python train.py --hidden_size=256 --rope_fraction=1.0 --qk_norm=false --init_std_down=0.0 --learning_rate=0.00295 --warmup_steps=200 --decay_shape="linear"
Each number is 128 + 32 x the weight over its row's rms, rounded and kept within 0 to 255. Layers, rows and columns count from 0. Numbers have three digits each. The size before them is the row's rms in percent of the matrix's.

# layer 5 MLP down (transposed), 704x256, rms 0.144, rows 183-254, columns 128-191
103:191183135136154139139117124109181132122122078214113131164084175112126153183134156175146141137108139074092085163120155165144145107139133090158135170166143131107097167107095126056115195111142142
100:151163101162098132148107143123120109180084118097150199086107152165100163153084129096119124032118154103101123119184136089150101147102098130120102170130102144142139137164123093148181148154165123
099:136187174092146055125152076111099153149129136145099092174162134110200166121093108140123095099122127115150083119148159172099145077095081089078141081122198178184093089136165106197141127073170104
096:093127069113159113082197160175130126120057139111135122118108112134153172177094165107122144156140106159111103151112093133178119180102137130032172123113124140112188182101165153181118133123102102
093:061102119145119046097140093188080149194116095159078136161118161121152108107160126150179157199144166120118123119122112169129098088156084065124062181130099172073144146208133131122119144095120162
097:115159110107153093131150103089110118089093080061142199163119129103118164113073164117124108116100144109131108109111165105102195159153150129132180163152043136152162107132131098092097134092149205
113:153115151189117143152082120130164165113093104139123135132131103100140112141060076085155114107071056133155092132137107127139160130156108114066098169143156108141120077126150157132170041175164181
088:105139126089092128156107147135125140134140166147171108114173141128161147103122104138103138198171165061133165099109119126201090147130135093144120100160140142150132114126139059116147098104134110
098:191102122129095109117148125101072173114101119118143173128094169179130172113085091130138156108109172148101128125165153092106113146076155155099163117103116141100181096082115124186109146180121156
109:075052134124070162095101096141133099105098168133127098135202135129128127147044180160150152081070138142124106152087110151147165174119129147094121176122082146160145139186191117092220088086126148
108:132070163158096110142133149098091109094121120116114105154138159178161117110138101155150111108112113140096135155120170174125126138166172102137104139108090145107142127142171185121158201091072177
104:122175143136135076179145097141099123185110163136147157147061144130135093172151158064104162144117121144148103143155153175179112113173119166147108165117107100106118155136110145052096035117145172
098:100105141094151122117102129106139117075139112097141145155173103108110151137128132117145115165119121106103160119197129158130081133117102142143099153158167107086156154157126108109120112119162137
110:096081098178118107168170143089104127092202125115066132138113125098116111126089184151173145109082085040111114127070148118082113104116137233123123148105144156112159161156109138184149100125108137
105:076049110147090169076163150146178145124105172130119127100107132108152156092148108082121089111199081148101133026097094132136152121109167132103149143130188151081104118159092186121136121126154116
089:132145038122098114151160148140173095090112145159149163132153132191154116160146119151136117102091111128147137113131118143111140118145173142205103117106158107170165198116147148067153178147100159
098:129067137095158094130112154174106144136153044074137141148110146125184121132148156122102170164106147198098108099114111148076119094169068128186155149137118101128124158182179148106065148159113137
101:147090126158129126154060075120153116116111175129121148088145159119169168158135085185105075127127133109118141178199149083159211159136139135122126175234220173083148093140145106216096135135138153
109:097130133150113168142088123120078081111114106184131112121058114093161142118115171176116158156175119150168168166117121116123105143068068204150090069136170193133107120171167119179102109105161133
096:117145073097080098165143158175076086143159096088117167140087164111138119138169038135121091138147087082148106140169151195115124174092146147103061148104085118140170152138167137180160109124111139
099:144149167128067129150102132165167131113134123164156095140107148103133162112167166077139132170106198097162179154102114154095122143109139123118117102157057119135196155116081072165163208174113142
098:131127143074107201165135074090153084145101155135162162125145181150124174204170185093096144120098186112170208172062144102096107167132087120150104078102149105101108079118081122115064182145116162
104:153130148131149137104188150139131098153152115117139102142171115131120142161086075175111161185158137088147109100092178176091105097128145126161049164231105088120174180147170121118060125104109089
099:101113098104101167092159114189094058176150090110142126141086154108135147105109138096154135147137155196140176087205141100134114154106125049083119123118197122108143146142131084150091132084105132
098:108183153109147138098085119152138078147147202063157090125093151101136075135093056096140164151176147111082102113099141127208153092127070082118093098188142167139132115118102176166086109072156130
091:127121177119098143138098099093122175158084105115135177114166124149155208098111054190103115166128089115144156117155178142144138098147072090110123128100134071113197168082138113201162139120127150
102:160190136149091162040096109109085113121060181127154103113101172111205114145182132160137125134106136138079142149125139097101121145166174118178138126121123106079143123151131093139115113130120111
092:127059144184110076108105131130178175120120166085131064112092132150152147127170130071070164083135120103143135135097134139176107170143125148058125138137194167137106099158128072157110119134108111
104:126188088199137139157135123151116144110050187170090143118066117182147146155154150156139165147125190149132117164113102135122170107102131193169117125081093182090071087217131170095086139130076097
098:146141083150129084179114096183082113144113129096122078094150148130142158133145097116113153090108125164081119065112117164115139153093090129156142097162181157069176153190124139106130083058062098
096:128164106094152085115119157069149130143145169136169161145131103168119110148184134134119197135084139116158104113125129130074128100129140096139150163107141080117206136118153140083177148164099139
094:110128191134113052121174128136123142074152135107124040171115154120147182143116053098105121097139157164122170153113111055165110133156084142171103114093154185162091099158099152183119139145105087
109:183191106163109103144172128167124129140122151137182139106116104123118125158168153156113184099099111063107110126112125129092116122090154129144144111120094088131050108129138096180127141104169139
096:159144147138084109128126145114096061109121147149138130082068107075127153104205127132137138133174146143037170091120144191114156048120141103163100069105159117129141160112111116095122125112112139
098:164184169172089126105111128141100129115094088145155152138195143104148109041126102120197093116124089064133086207224134071112119162117068111095140145132130120103131115131149117107138168170110097
110:143129090146128068099104162142139176163150084191133165119116157109151170189171149115140111197116094139149132146137153134118168115169147105095138167117108057128111101090137159090091192141044153
100:092082099197172144164098156156159131153095155125157155107129134117189166104142155111080078153172116128109099120140117099116063139125102173169131209140119128149136150098155135114060105111109101
101:136113135145214145106122172109123128151128139151121108129155099092101087105163120164131176149126114122128130135140192181148112188123139162081123164079174105198174094138139134104146124155158058
106:083070093178109066155111113121144209159094106144102106160092105160066170150142112137169109083135115063146124134105136130151136189206157153114141072089154075092115113159162126134132148143148117
089:133150098146165184068142068109130100172131148104094071157152083181103169119152168101117142082153126200144155106031167075143115076117107090149110136146209143107152168126162145128075111136145105
096:094101207119160128186140105118146139149056089111113151142136095059170157124081115135163142193144171087147118147149153100114133115096134126170156164178137109137097177166174126115140153174121116
096:102157088154132132081083128164153062099108148127144151082080169107140128122140099157121183123093152179125123148132147085089129157106094141172079132170088175225092101180180167151189114059064168
097:092160154163151122091113168140132119155094139103170113148157000145106147088076177102037192112094157126103191098142130148172076080069128133140094113164174121102191136096145164158132131083161149
096:101102111141146125135223234151108104126142125141137160150123086087150098111129130145138092186146132136118091159087166141119148160112068070140142112116056119166112136099130082118135100142095166
114:148164186092155121104131137115137091096123159169139215089169143142066163116076073188179140119165118120127117118128109127139173131149168124084114070195177135245165129136122126127148109082116156
100:141120149163108139194142142121197162128155168163119116121071142115152133155119105108152098084134084144068174090103122129158132140166138098063154135151100109163122071132184155117127103191109137
093:142125111119124151157078102161110088119158153132104107100093158139155208060154101163122131115097132171147181115139109121117179096127114127084128142138166196147137108094102155211082106107115114
096:175086094104125123191150114133127101117086058122169163215087112123156053122142102151167119166060129149103169105145110137087121174136109128171190170155113111104155147138101099094178149107127129
110:129096171101117174126194148115108111115144121115106142146140113119138171068139119173088147182163185063123078146141134127109051158163178157132119155126095229182128129110126112222099108123135119
095:140112151145138159154141138083130069104105161102132128114062112119116164094083150054117141116041130128083104109122114134099136090163212152127116164149118139152117161082131084096149155150150138
099:146125050112168099123134121160128139135095110122101114107063156096100144125106110142125105121198161158120174082140143115168123105163107121165177083154174152107111131143142157086137147094133108
099:086123097087107150114141179118111163133131102094158107121192166185182170119126097125115166118089180154155152142142136090128150146132091138088127093178187186102119164172103137090119139086108132
103:150084103109117159086144135141144118158115139124171159072123118163178095122085085119130163163124155030182109154087137151101098111130171081151145136099105119078144090064148148101142158163169097
099:120176101067119136140110186097149167144158129154101164121135093115115173126071114110143116081130101152140120172114146146114146122120109113138120111121132113141144134129105034131139108097143195
099:130116129113152150096148134193116122107128150116142072084135128084132121126135113077118162093148074091140193080066136152163151110123091109149102074179158138134075111107093092185181132035130084
101:112160151112079149118139105103147138048097165133121126137161142163069177200171136162158117072134128096114103116100146089180089190171121161127174085131117166112077170095113130199142118136102120
102:182113129097083116102122212145112154109112218172105116106123140123090135094205116120090084130120099074134093201059137114075175130157128120105100085097120145132163066051163116123116093155153117
090:098077155119123189182121117159166105152106188130135140180134132118119173149100130146088164115119157135159101137114118140114154164117130154094096076134187174101113122166150095163147092110101107
103:067161099159108134092132150098163082165110120154140104172122124117143176117101072144117164122070146115135107153079096117094108079099223181167118068102067114104078156073101106162148158093162149
093:156102185140124125154137161159141101175141149049128164153188115142139139161126172103090141151161140150095124182097171118167066044175173083145142116096057073128128092156145152093123130146155139
095:132119100210159105168127129090082165129124094183131158143080143156150088149119147130139165097103078213089092112109141099140152150138131145125127127150196136124154148110137139067144145198134133
095:161136115056155140066128126132102090154141122120127114129133133089107104100095126187101155129153162135038110130180088157108133139079124157047156123092123128088067141134156166146150141146132103
105:083114078104089108150106173120118156111094070083151132160130167104141114160112121123137184118086062154175109151112170150129100135091085144115108108114083137131145147092093092100133119103137096
103:127091046109111082104130127101149158155112170114151140102102109160154090114083146093086101098173167131094132098099070116137149093135150130143118102133202132192163184100069082085094085131157129
108:113168082133141140107134130110146153130140144089048139115146112124125119102099060201166120124160106102113125141125156130106129122110158168084149113087167124164142108153091081201076132158075170
100:177106123164135187113135093085118171149102163140133085111163172085190115084118146100122132093150136123107135152159156103121162135112107085138127070123136158077125095129089122112088117149164190
089:147116087126152145117137135087137149137136146143104091176154131139137155104131134113124075157148127165137123139157163149096136164098155134163138131127081090106136154163186133185153178158096144
095:199176137136086147130106191152151099110089115174092227129181122102136211198116153153145107091130098139133143159152114135094199071127118158100136099096097148118085144133085160099154125159091136
104:100116179140111155160208104103104105105132098187136092062132152113128171183075081180152149113103141146099153118101146149135149086066151050099139123142117117102138039145126108184087215110161132
099:156078094160141113146165105121134105167108141132111120134112124104246055084137144055071130136109097138141153119186117116068140067130078089158090168176117189113142150149118124175129144131139157
097:121162102152150101128105198105140110109112155075106120082123118157131168140060121125137124123136113118178097216158115148181162102087140082090156120126204148081141090164106075139095088145113128
105:105112136102072139158116142164126154129177099132181157200126128092145084219135180113130128155166113128119116125231098153109104148129141103089145145149170087145148092183147126073131175143119113
# layer 5 MLP gate, 704x256, rms 0.151, rows 184-254, columns 128-191
099:147097131142109131144188062134099108098080091168144154124115060131128101150050130121120144100109122120110110133137132129180101159088105144100063106155115123124072128135172113124166147133145176
101:130092207148052171139155151127111215145135139118183078070119127120072136140059142125124150095090151077103145129134175144090158147127094124114127112095105109114127212172077165162146108124140132
104:151135111103149089064142137171147093116106109127114077101132141128124090127106151105108171176135178139120108155115142070077100168115141126106161074127148163050143163113132109161127114107122132
095:138165124075180158172088144090160159075171118138140120136176099152087143158137147121116159126122102119163163099151167136131158134118154140086137110139216111168104136100102130122145092099137100
096:134096157088090145132120173111153129145124133119128172131101098124157081149043139099087100151154098141149112125102145129107089145169080111142182162149159102152104109150135151103151114104118151
103:157119108127079169154140092141144083104122111071185102077153115125128139164124149131107142190103133164077116100139163149133148119153170152106120186139060107159170159100077100173133093099144120
098:168155109096153064162139110116157155142090097111065171127098121156179178158107100053169138140141122100125143154120165087064153118088091122134138083113152146145165118085120084116184108123184100
100:134103125162090128101139139106172094143070128152139139130158082048048165140126143062231137196072154158133102134108103098120125084113157126132121163114157126133178167105152098142076140177140144
094:089047153108086142143058137089102110060161112137069139135139103146108160103171173103138142147132152137136089100085155117119136148201122139098159121113121177170090110131172156116228093108110098
102:080110126092078100118134143090124189119154203149090135144162095149045192115117174140111162102121188157128121102149149106171096114118072148136134122168102097111114093163102073120154111138140097
101:165157119094136109151138174085180116144124119114093101142147164124112122149115165140119133067136173141103176119100133122105129123138145151088129094096123086169093125195183053217080142104163059
101:121061185129092089130079130091110116097114109128155085130162138068153137090128105142101113149052114163116102063150134109128131042173070133147094137147076170123127136137093114178132138141135121
114:148133090145110152076114149140107109137090157165100153112105097107150101110160159163092181130123179121159144125139113106122143144159161042115150164085003201095109135166144100127117048079160187
107:121141116130160093129089122138104139146138127118126103130096114179141126135128145161130154117138126182170112223122147139183108102132098161139064114013115073130111164081123092132146119125096133
124:160163191121056111079108160172112175191151128145134129143100105079169140112148130137134101107117101125150077140132129104120148108156069116157186141173129135161089163169165148135152142130135131
104:110160149159134192130127087079151109116101161111160089097131133108113141168101058138142123054135060128128106131201122160160148038150135146139081176136054223180112118171056128120172129119084113
101:093126141133082110140136146100058110105102150177070134198104167148145141079135152138137194113130138123155126132116160097126115123165104032166095131107109178093159105134125126154080128140069158
089:089160162156128176195124104164160117163125136079188134106119149150156197095102117145173146129140136110118137104111111141192208115088151130166182134171139110124064150096118170090177121146108103
100:152075126060117110151136075108110164180113112150056096159114096153065131075148110139114111160077148075111150115131144142115173143064095137060128160167197094120095124143146153119147101130161122
098:160112097122138168106097146154149152092146115077127154096228124134086203170135123205148151095111073139089072128157110104149120123177108119124115093098191131111054127149120180137173106083161131
101:145079116141134071144155124165138135133103089159120142163120098163111091124160116125077107110099108160163139097094101130145201072090143160113142172138169156106106132067137166140109124057078158
096:123123141121156107079158181149128102096153141127172115151136156165114102131152104119153102153171122125175083102133070180108099137127159223135116131139137100125177133089132137125121084087154090
099:115149124188088109120093142094124140135115113176123152087110146115131126101173149167012146072098082077118170096128131165139199128116117161099113122107096101084114189140063177118140088150158161
100:121069124142126167109166146134092136113119196116144146142174128172135048179143083116142077164070173117127101107112122116158163126180155109183063144164088115122120106136108174155198073131072154
094:084124135106124198131119072122106152175122190135134148129133113161079116188097092130147069127121070109156147121201114154097121118148118121140122157076108088142155151073136153181124149163114100
101:109137143081145174156102170128085065091141151059135087143126156092154141140097132178165133134149127131103131107170065153128155084135128131140176152070087086139112181129159179110127132096145148
092:126124107068122152109100128054170054119133059134131130108106154109126106094089115069136099119115126176153138129174174115108128076163114133160094160129213141108130111174130170140166166165153127
106:104120093098179128181115058101071176097084085109118144100103122162147100127114153080137190155133140124124156127219101124152149053113097101116174161178102147131153118152119130169105111138081172
102:132156158144126191147101101150100078072110164094140149152103144174128075122121160035143170098091102137108143112176133126136132111149101157152122119160183065100169101111089109157139084085068149
098:138183064158142106184183070175181142109112168122154126098116124079131153158087176168119107076127070124092157161135119092082137123145132160158140103171096139119147115071186064093174134126178060
099:171074087133100163108112168184093142130172148103133184097132123148121109173087146073101070135166137142111138108067159135098089150116165145128111160136169113159124108161161149158133068147150146
092:128134100146099121110116102164159167162126147138137174121136170115153117174095170189124111105110154158142101161106164109178093144127109116180121101146156119158104153123086104144108123126194136
099:132113107094101112158141162105109093133133135171095083185117122185134143122174140143181105162082144191136152133148124087150089127131116091153129181104157113178156113132114131100127101080175100
103:121147152116149115128109134131121176158125128147147097144086162108167142152138151066164140126131028129150089098107137117165113098199152073141079107166159086176153098103152115094143148135169136
109:109111133116165189156204082128151145127165119193092148151137142087078149111086123127155110168130089136095093142150106133112055092132126099129123205152086146106136089105144116088126140110130082
105:134156116065064140148125140117147107102124109146134147131122148112130086154189160147172189150099189116116143102160095115195215130127155145125145078145122120094096152186107129157155201150150173
102:128104130111113129155086076101137125183093158146100127130160176135171150082109107117153105163121148202142183178159090088145174135127151156187146127154143088128097176204092104117158128095169191
097:143135116126084141124191120165149150124155177146145140140170105136148136125154137128118113131163117167122126128103113173131126111102149102107162086092128116183176087164116103166181115114087117
092:152160132073139109137185070144144112150126176183120124076134118129134143130126112102044126117156146125119148155111148147137143208142128173079130098115148155174094096107201105142105147080134168
092:097047111105187162138109141123096152122200102139194141175168090067142159113050124181110122120191174121092088112185127181140105122161092151154136122092117113104124200168155101136168128175125154
099:095114167120134122111111082152132141182166129117137101109120209111156138129119139096165107171163143137141168158103159180097177180114115090125212103124139100113120125111135143122184169068122150
097:083108143136143114129077132135064112115120135136098128154081075146162069153160133145117111096118171209183142133138096116106159131189151158139144116045127173178122155099151120140117099113115135
099:060184196099144104073143141120092161086143179122163132133149108111106143104124128065137144127159179121087156095083155109160113090109069087098104115182106101165146109132197138147167138081161114
094:133122118110122122142125173084175085169119093131061156129123117146067181078144095205210134133117163126166083115124115055065133154151082062129138123087131134137167068169086142154143147114135137
100:096097195083200115126142127165113136136097161139139044108214142116143081149169126139100128154154146106158069132153173102053144175055097072173128176156062177126165092121111107146122126119118101
093:176068089122112121169113166140160142077175134132130135017154123178093076108084080147106129134136128117136162110167181127086181089206144127092130127110147102122103194084145149164150104124142143
096:168162157135113092139107109102132129146121192123150153167156092065181125111112189123094127135121148147024181168118140167140156173092084149131114083190163155108135142120120175098152168120133143
092:157212078086143080129081109100200141092121185134130114152092143132134146196098096143136151102140141144131169115088107089084173102080128152110108142132174145133165145113127112126180189099164148
096:135182163134155149110157078163163149113092098149135087070152099176116105119107132135078120107157112104119147150142104220113159167128121143124128147100142092129139215113162134098136125112106093
095:096154133109099127113095080216196084120141152123077170102190137144101141180180169088123089081161124120093126118146102141154085163118118127161174178199111133125171141191128069129093096121113117
098:132163128166114081125130101170118104099136100155128089122122060126114090202138147093140164146122104124120137152100063163121103094094173107143115147118123154170128170122184098100167182177096155
100:106133091077144133111166169110148071157174110181114109178142096135216107181092116130154181174152100131181130073081174149113117127137146088095140117131122138115092117124142136114131152118146074
092:091176091116092164045122172112158170122135076117120135169138129075150124132087096130093104068144181150149129166125112178184153110223130139122146098105127136100111098159134097104161101066132128
100:162100103118117121140077077115148163140144170086172169107088137120122155146130128136124127198102135122139140165108127107066144130135188128084149096140090197106128148100122063148132134074095114
106:122105085174152142184177176101152067128147130147105117189132172176096177197117166139155117169119139127085075154151143129147081117131141161099107078124219120135144135124160211134119184177125112
100:146114138137117140112133130108115094115103127174134137092138170159164085176170143118088115133087155153149075162126093168158119104124148110140127110090137105188152101096123091127166114124152112
101:156122165160113156117131064122154107118152077163113076126130115079077123124126156095169085138105154098127088166133100098183158132152122122173097121143128181172108130178162116070147108117134138
109:159129129142093129102110182093140129137080117100085131115059077108096124163070126167087077134105135115055164129135180129104154144169132160134111098122122130147107161190094127117155126172135162
088:139079168082127127137179106142112152117096118113088134091123093115143071075107139127115165146159126155153157106141134104101089131119157154132134138098112147083160104102078174088107138181212096
101:121173154112098157132144181153133155092077132106135122167138136110170109114118082108130082188119126110065089118139121119119121088159113147150142144087131064142141158111097113102052093110165111
103:128187122135097147167160160129148089113137175167141173113132137100149143188191155075148100134086142143181135097124197108179126087145104129150140124161157127117221163124121098093125117167171080
096:105092163014135079081192166102108120131125137175166150164154143115137105091054150156125110116121057155169144123097118167117148128221154109125172170095115140100136081077095165120132117179134114
096:065097133126089157082100140135133121137101122126125111151132123136124076146137118108156121193078125156132130127146213149139135085097062138097136137135110112128141177131091104096132097152171139
105:107102083099158142121160099147160082115154120112136078126075108126124129157105101106135139136154100137109126095123080104078097129197084157025152090127079085152155138123115086121176174142084145
100:194141131119148107127177129141132124136066149104057141156079165059085108140112138116138112122157130103114114127193102062086166165115122146116067119145115207120131090104129114179084162164100132
097:171081148162066122156166108120136108100121133175105123125126141196107127078124186138123034143062107158164163092146124174090055123119125144139142159133143180174144109098167186168080106119160100
090:219160133107075109150090168108151170117136110136103126146120156101134097199103180146146139108100152165097099136106104142123151143119090102115111163153148150157153117141119105181091096146132114
107:189173143085125135122113114135110149157079108140109160149102136119136114090113160109116150131098154140113096080139066116144124161107143140110157101131136089073112132117102166170141147136082153
103:126124138119114116139122149088150078148135115080125132134145196147175136137107159171107117100111130150161104155127143119174145134036084098142093172120067151114178096099160101109151115118148119
099:099118082141140137137139181091132112153149174105113143086137136101120104208133155112130092099155098156217077199130128135144171137119110131140172128131111109092161146073110155094139090134075158
093:098117173110130123092152119155122123099146110158174173091083182107132076153129167107121110064153129120121104141195161129121122110066120096130114127147115145134109136216153078110161128107083077
# layer 5 MLP up, 704x256, rms 0.157, rows 184-254, columns 128-191
090:128149111170087123109182108141097184123139101113083132106135110138118123118104138135136215177132102124089163149117071098066091170165091108108162127157140135177105108118083071110126172149135097
100:122107161141143119152182164112100178155153153114107044110106113128134121128056120170221159090107078078074110114144141092137116183110136090110137123121174120156146109194111119148137146118095169
091:139119083122175103200119095127150131180123130146155112142073148142135121127153125142094155163082137092109127148182107178132140172143104148113164159160028114126091104147116058111120124132131148
091:167193145120095154155129157095182114095156147150149149096167159139164127138106146097106117116152109127100107077094119162193079116125148144096183084134131098092138119037135141146091131092125079
095:112156165134164103153147097134123117129160091072161131100135101121133103078108115198080179093115190119168158113154138144170168152076173159193152117091137109136086119105115110184153083128153164
109:204107163138141129128152106134140181125155120151150117179083120078062131164123151098134087106125127076156114119099099140127110140111099166122153110129122125139153165145170157154156072164096136
099:148190122141052156151162163126125142172116128111158145141134158126083108137144128141165052119101161094117114131111096132051104061147079126111140170130160140124028151203094183159157122176108109
098:176132093108106153157102126083109120179148103078145091140171140134153133148085113126160130118143141120134154144106044157164144144125191160117122093092138093080043135115128168145115142088106158
103:141046160082188154075126089131109183098115138119109096098126147116085114117129142133146076126111155156134118095101138137123155136151142083165141171098098148167123172177220147122172083158105184
104:127137156088136129090156149139079163077134077118133137101062140174091121162125130105147154165077081140106143163126029120078133161182097117162154139142073170163127146089206132103115103119117094
098:123094109159122132127114120103145174179121107153160074127152121143003099087130088121111094103159137097071164137123091069089146129066149169053121108129109160111119139098118088141125140160135170
105:082142169123127164119171138110103055149093144100119119124143070102097119116097143108090156162139136098062075166125141202090127191150132118121126163100189111091137119119147099147181135105134112
104:112147175182140102196102099085116180096118153169124121121168140130151116193113127182083112158121048184107065108110141167153108115046165159128052142055156067125142099119139149140140135089094134
102:134137099147145164166158157136190148085133150162155194074114149078114124091088104159133140120123104147131151153121148127160065122147177153130196061146128089134130180143111066170127100127156131
122:108164119095096134107130117119133132189095098098093139177091136129109121108075093154151099122154126116115100153173189123143108086142046127109161203172083154189115081142148099165120153101108125
102:119111136115116138164104201078161138221168131137089102059154179108126150095096117159157127097126090136142220156175139149116169069106149118126134085143080201163110144138122124110153137188128122
096:108126095156112148136104193140132137141190121110127146142149157154114119158080115126080098129082156143165201087198082141180144143152113176085151156114151137081105093082157155123119106084116135
102:132139158142065118140105124144094129135157095164108143128056140126148178164161120182133148183152150163142061120109100109128157158118163122165145113128169148059090081123097111163118143142142110
107:130136150104129135102096179109141149196072130064163131116129161152049111138080140137116102134150163157140140122124056072046174095124177161141120147099088098196143110110113135108131141151083112
095:116114096086136182099152101151097160168166101148148166118088167182124130155130115154163152111197093135121130069174109095183135130172155135073126125106167104133107120157147131111099057106109102
097:125102106165125130121130151144092135143115145142158117140135129133145192134207129135104205204111193137158196140116069165157107146146191104136134122136144066122098141120115169155186086092170117
106:122127114085113120147129155069134184168098161083126144125061104102152126140097140182157150214114141084130207169132088113099129181157113143210100164116164122094154149118137079143142173180101110
097:128094134183194155075129119109091135101147127101150140123093115101144128124125094099055128133091169119166108113155140140072126146107105128120159114041169062093116110096065145140152064140107119
098:168099150187208064145145094128135180130147115099132142096079103137176135125177123119157136140123074121101157096140163161151165129097137101178099144040168121152101108112098133124072199113159088
091:109151082156177158122141150173126128096146113154132172127089164119132098219141132166150107053130190149132168148094112112151156110109168156125108128112255142121094103129126144111117131089131128
095:110137108113067180122178102053067131149109120072158221133132156124175114194167122126105099083114125107081101164113101144156085118132085138120106147126163112135158094120093097138168121151174139
094:132120163081124143095161090124118102142140083133134115107135156147145066119118152095126135136107132115062100124149181130090123119144195130134158170086149122106124089120113157117160105204161096
105:096094118117124053124104065159134109109118124107168109154128149138124130164144146132168163094144098148133119152137136131143107087131135079174095090155122123076146126155088107078134162053070121
093:088140107172136114123130130109069095122079100032101145133188116081055094175106145138076193058124155099113124107166113086117139112202124144145094158101112138157130119148077094114126130115169122
093:109124125150043142157063145156113121110130075164078117160123116086147092108082079120119160123118167103164133103072138098125118102154082140138115077141154148121130127129102165068146099131099148
096:139069153164094163142164134132142169131119116141154122090101135145128170123114113085101103102064120173173162125100149194106037112062122094104113133156148123114179178151116153111156123147183140
106:203230114157139108136110112110120152082137175128157119101151135101147131111134158120142133130119145144144126123077138105111144139133092124079187180132140122134111128136156118168133149140124155
097:123136084138124087115143061153105167115084192155148187114127122087105077158082125147129086174160119104141075118098119119170089214138180156098147175164143100116104139162118143181139154070119094
111:210072121145153139108108128131153134165206118144120154129136113110040152126139140100111043137117169104100159102117106142159159127108092134105122110175110140131105137102135126119192125119155114
116:188200107106106088208093108157096083134124124139128112145083157155166109085131145131108135106201155169158081144056091080142172102144120091108083110131076064080180149142090123079109154138131097
111:189122123122142162076074136134190170102101124092135187124068160139095072128120132143192132098146095119141127130099111191086121118143120073132087118113122151129121100133118121127097155142174107
097:163084139133117187066158147155104173189150135118133112067133146097106054112132121170191068114181096062095123141116175209186069101142160116121138149127117152182138173150149123088178073172148128
106:149132133122114176090181152124145116090084156150093102133142083115148150139114094133086135094134139155145084162116107139131113098078172092107117129133107152129181108119106140117190137118109114
087:150108132143149156137179121114122107127131182096114088127098145107112124142132093174100116147180172087148150176085128107091148166137115102165091147140189087182138136190108144164080137142118134
098:143189145128123129110179095109115134088104151112111109120152167099060146137141067120110169123072163117165129120143157057141119080084219115148167142161135079154112133074106140099151125120169085
095:083151142118080101077162140131169156072112159062111126139124183177144121125143089068136096129147132146118148160138157100161104099150118168194098098158141091122135096088157123152088152126179168
093:109093111189104085158110150074120157119120122092055157079117126122083127155197095127153103078153100142121126184080141030131122122139177136124116122032137121135129128103075093089112128055111151
093:065121143091152196145168127157115210119094138074054115114079113143124137112155126106211126151141088151077188116158074136050149138117182185121157189120102167133106133141168107146154159081089166
114:092112155104147146101123169073157092113140053175127122105122123153134128158134101116170102115160145140094173158150120121165154154142154105101133062123189178163142104167092154153113100096138203
101:117176120126125127085132155104117117123138126097136157081123138124131107096095133135137078157145141162125134146055104106107097128105135218124153166122121199155148133108130145143134165164131122
090:169129078120108061156100141140132118080198151173114176169116125156129158134127123131120116126190121175156099122168098069127110118145084111161145113083102176083139133092127146124147062128170092
096:065090133120154177144120099104143080074113126139158165086162088102159083146116146122109141168156151135158139146118115140141074088163222193113094143105101109115107100132114125185146164157137140
107:159139110130099080116111155139096118143183134151133113105118072146165122169080127150116169114178113173082189086122148172149145115141122113087107120099154121115194166150105132131092165105118161
098:161135141157133134107066160095160138118136119146108110180175134126182111132150080115141120131119139095149156136132071148115135086155089121126154153121085161201114131156116124114091114120139122
093:139146088127120092087120184132073100103125099108110128060125075080082106130126113114166108097161184077094155145118078098157139206124115132086116185088153121143130134111098100081128139156113118
095:144089068126187085102084146095123141126138130160096100114140115099160153111082145125154156109112153132077148163097116066141077137152171114146109186085141148043133175154171087146192168147164142
106:109131136120126106166081113142097157134121145137113174161192122171129123169111122126129140135143194181117080126171123125142108166099137078062122105100111171112151127170124145124149146167100113
098:128115089136110173152139140122122123162170034137182075180100179124160123110081136138111144159094116134116137134166099143167163114198155108141115103101178148175144136145097179080091089078108153
096:104135127087161145114109156059110201176143099136118156114077150138188135165133159132145118205119173109136089123135173049143147127174157173120116098125084167173122095175119121134122095168098143
097:106125129154133096145124092141163135126089141146183116094154107168146103154087183163115121121160164177148133150118080171111162090144097110192148137130106141152125166129124144141108147119146111
099:154137170112072110103092102138106161152121109163089165138146124132139141227077123080105081117128143144134182115121077173134160177127116129074103176124095095114061150135107213149113108107153185
103:114129180172055133077105147129099135138166094165173058163116113107112124138106133094130113128119145151111083108101127153137130125095155152101171127138178150098099146174144147152180188117051095
103:081178118187115146146133118071135105126099094120201119133099132100135140147149169059133143076104137094146196099168132107125091163124116129139086133136132149146112157077102093181124084156151203
092:118133174163076081132120131115113109092135195136161098088093154167116121070106189141122126090145094133117087142100102143123116108101110158136127153110133209163163134103145152087223107120164131
109:075093135112099111103216139071132126051081094108135115142102146124092139082125088161139192087113108121141102075147177164049076107118147153096176074093119123108112116127130123140058131109129188
098:182201173144189129158147077173117086103193098150205101066080144195125141170138188175071178134131165132118138120154134127092197162156152138125111119127071111102118108172128188093173137039122098
102:118062157140102163192151153159115150116129104108109161161128107106122107141103121147064061182115100143154138099102118137101107130092148120153165145150096099127127131139135093147145161145134206
104:103097117129088065097129113138150097125094145073075103142115112126162085139089145057155118123149162091126198130117102124108151115110103053102112076138118151104151124079090116124101110210145141
100:135085170130158111113106149140076114129153135089147099096145140093144138138113165118119098155137109076079104137205157111143120140178085168101107081150104149115118080074077106181075164116121110
098:170178100078121113118100148186077121064099124138103174135142142134157087103173110099087155087095144107145170158154162147048131189123117176077129127116112130105120156114134087139176157137156146
096:139134103158108146117174100152132150145108131104162113123156146022184118111190118142123122068152124142096078104111137101107133137156155097125074134123129099169142130130154130122158061093136120
096:111137124157083102133098132190117121136103083149112183123077166132144170178032156120128123082104164154158104165130123147098127074116173095103122097123134105061068162095117100121138171142175155
107:167136134100111092079067180146116142126154163153119143098063168145139157142133176094156106077113129174159147101134153044143146159107080109126194089093112136137103214091113185085107096109089112
096:141120112178121118150154165127118129146103083166136147148165084118200118079105105110167112107133119150103096120097150080091111126165052133131066122132084106114128135112154190128115050123086093
093:129161102188108074161123143102107104092124140111070123137176094101136117135149136101146118122138106177140106216175120079131127201110093123112161144124175093116105100123133119108137137169127109
100:118122071100166121077106069125121125123145106155114119107125124173169153088073103186136107173144155146160126137123075160130114096088079169100121099152157076167121128079136181152157166132085205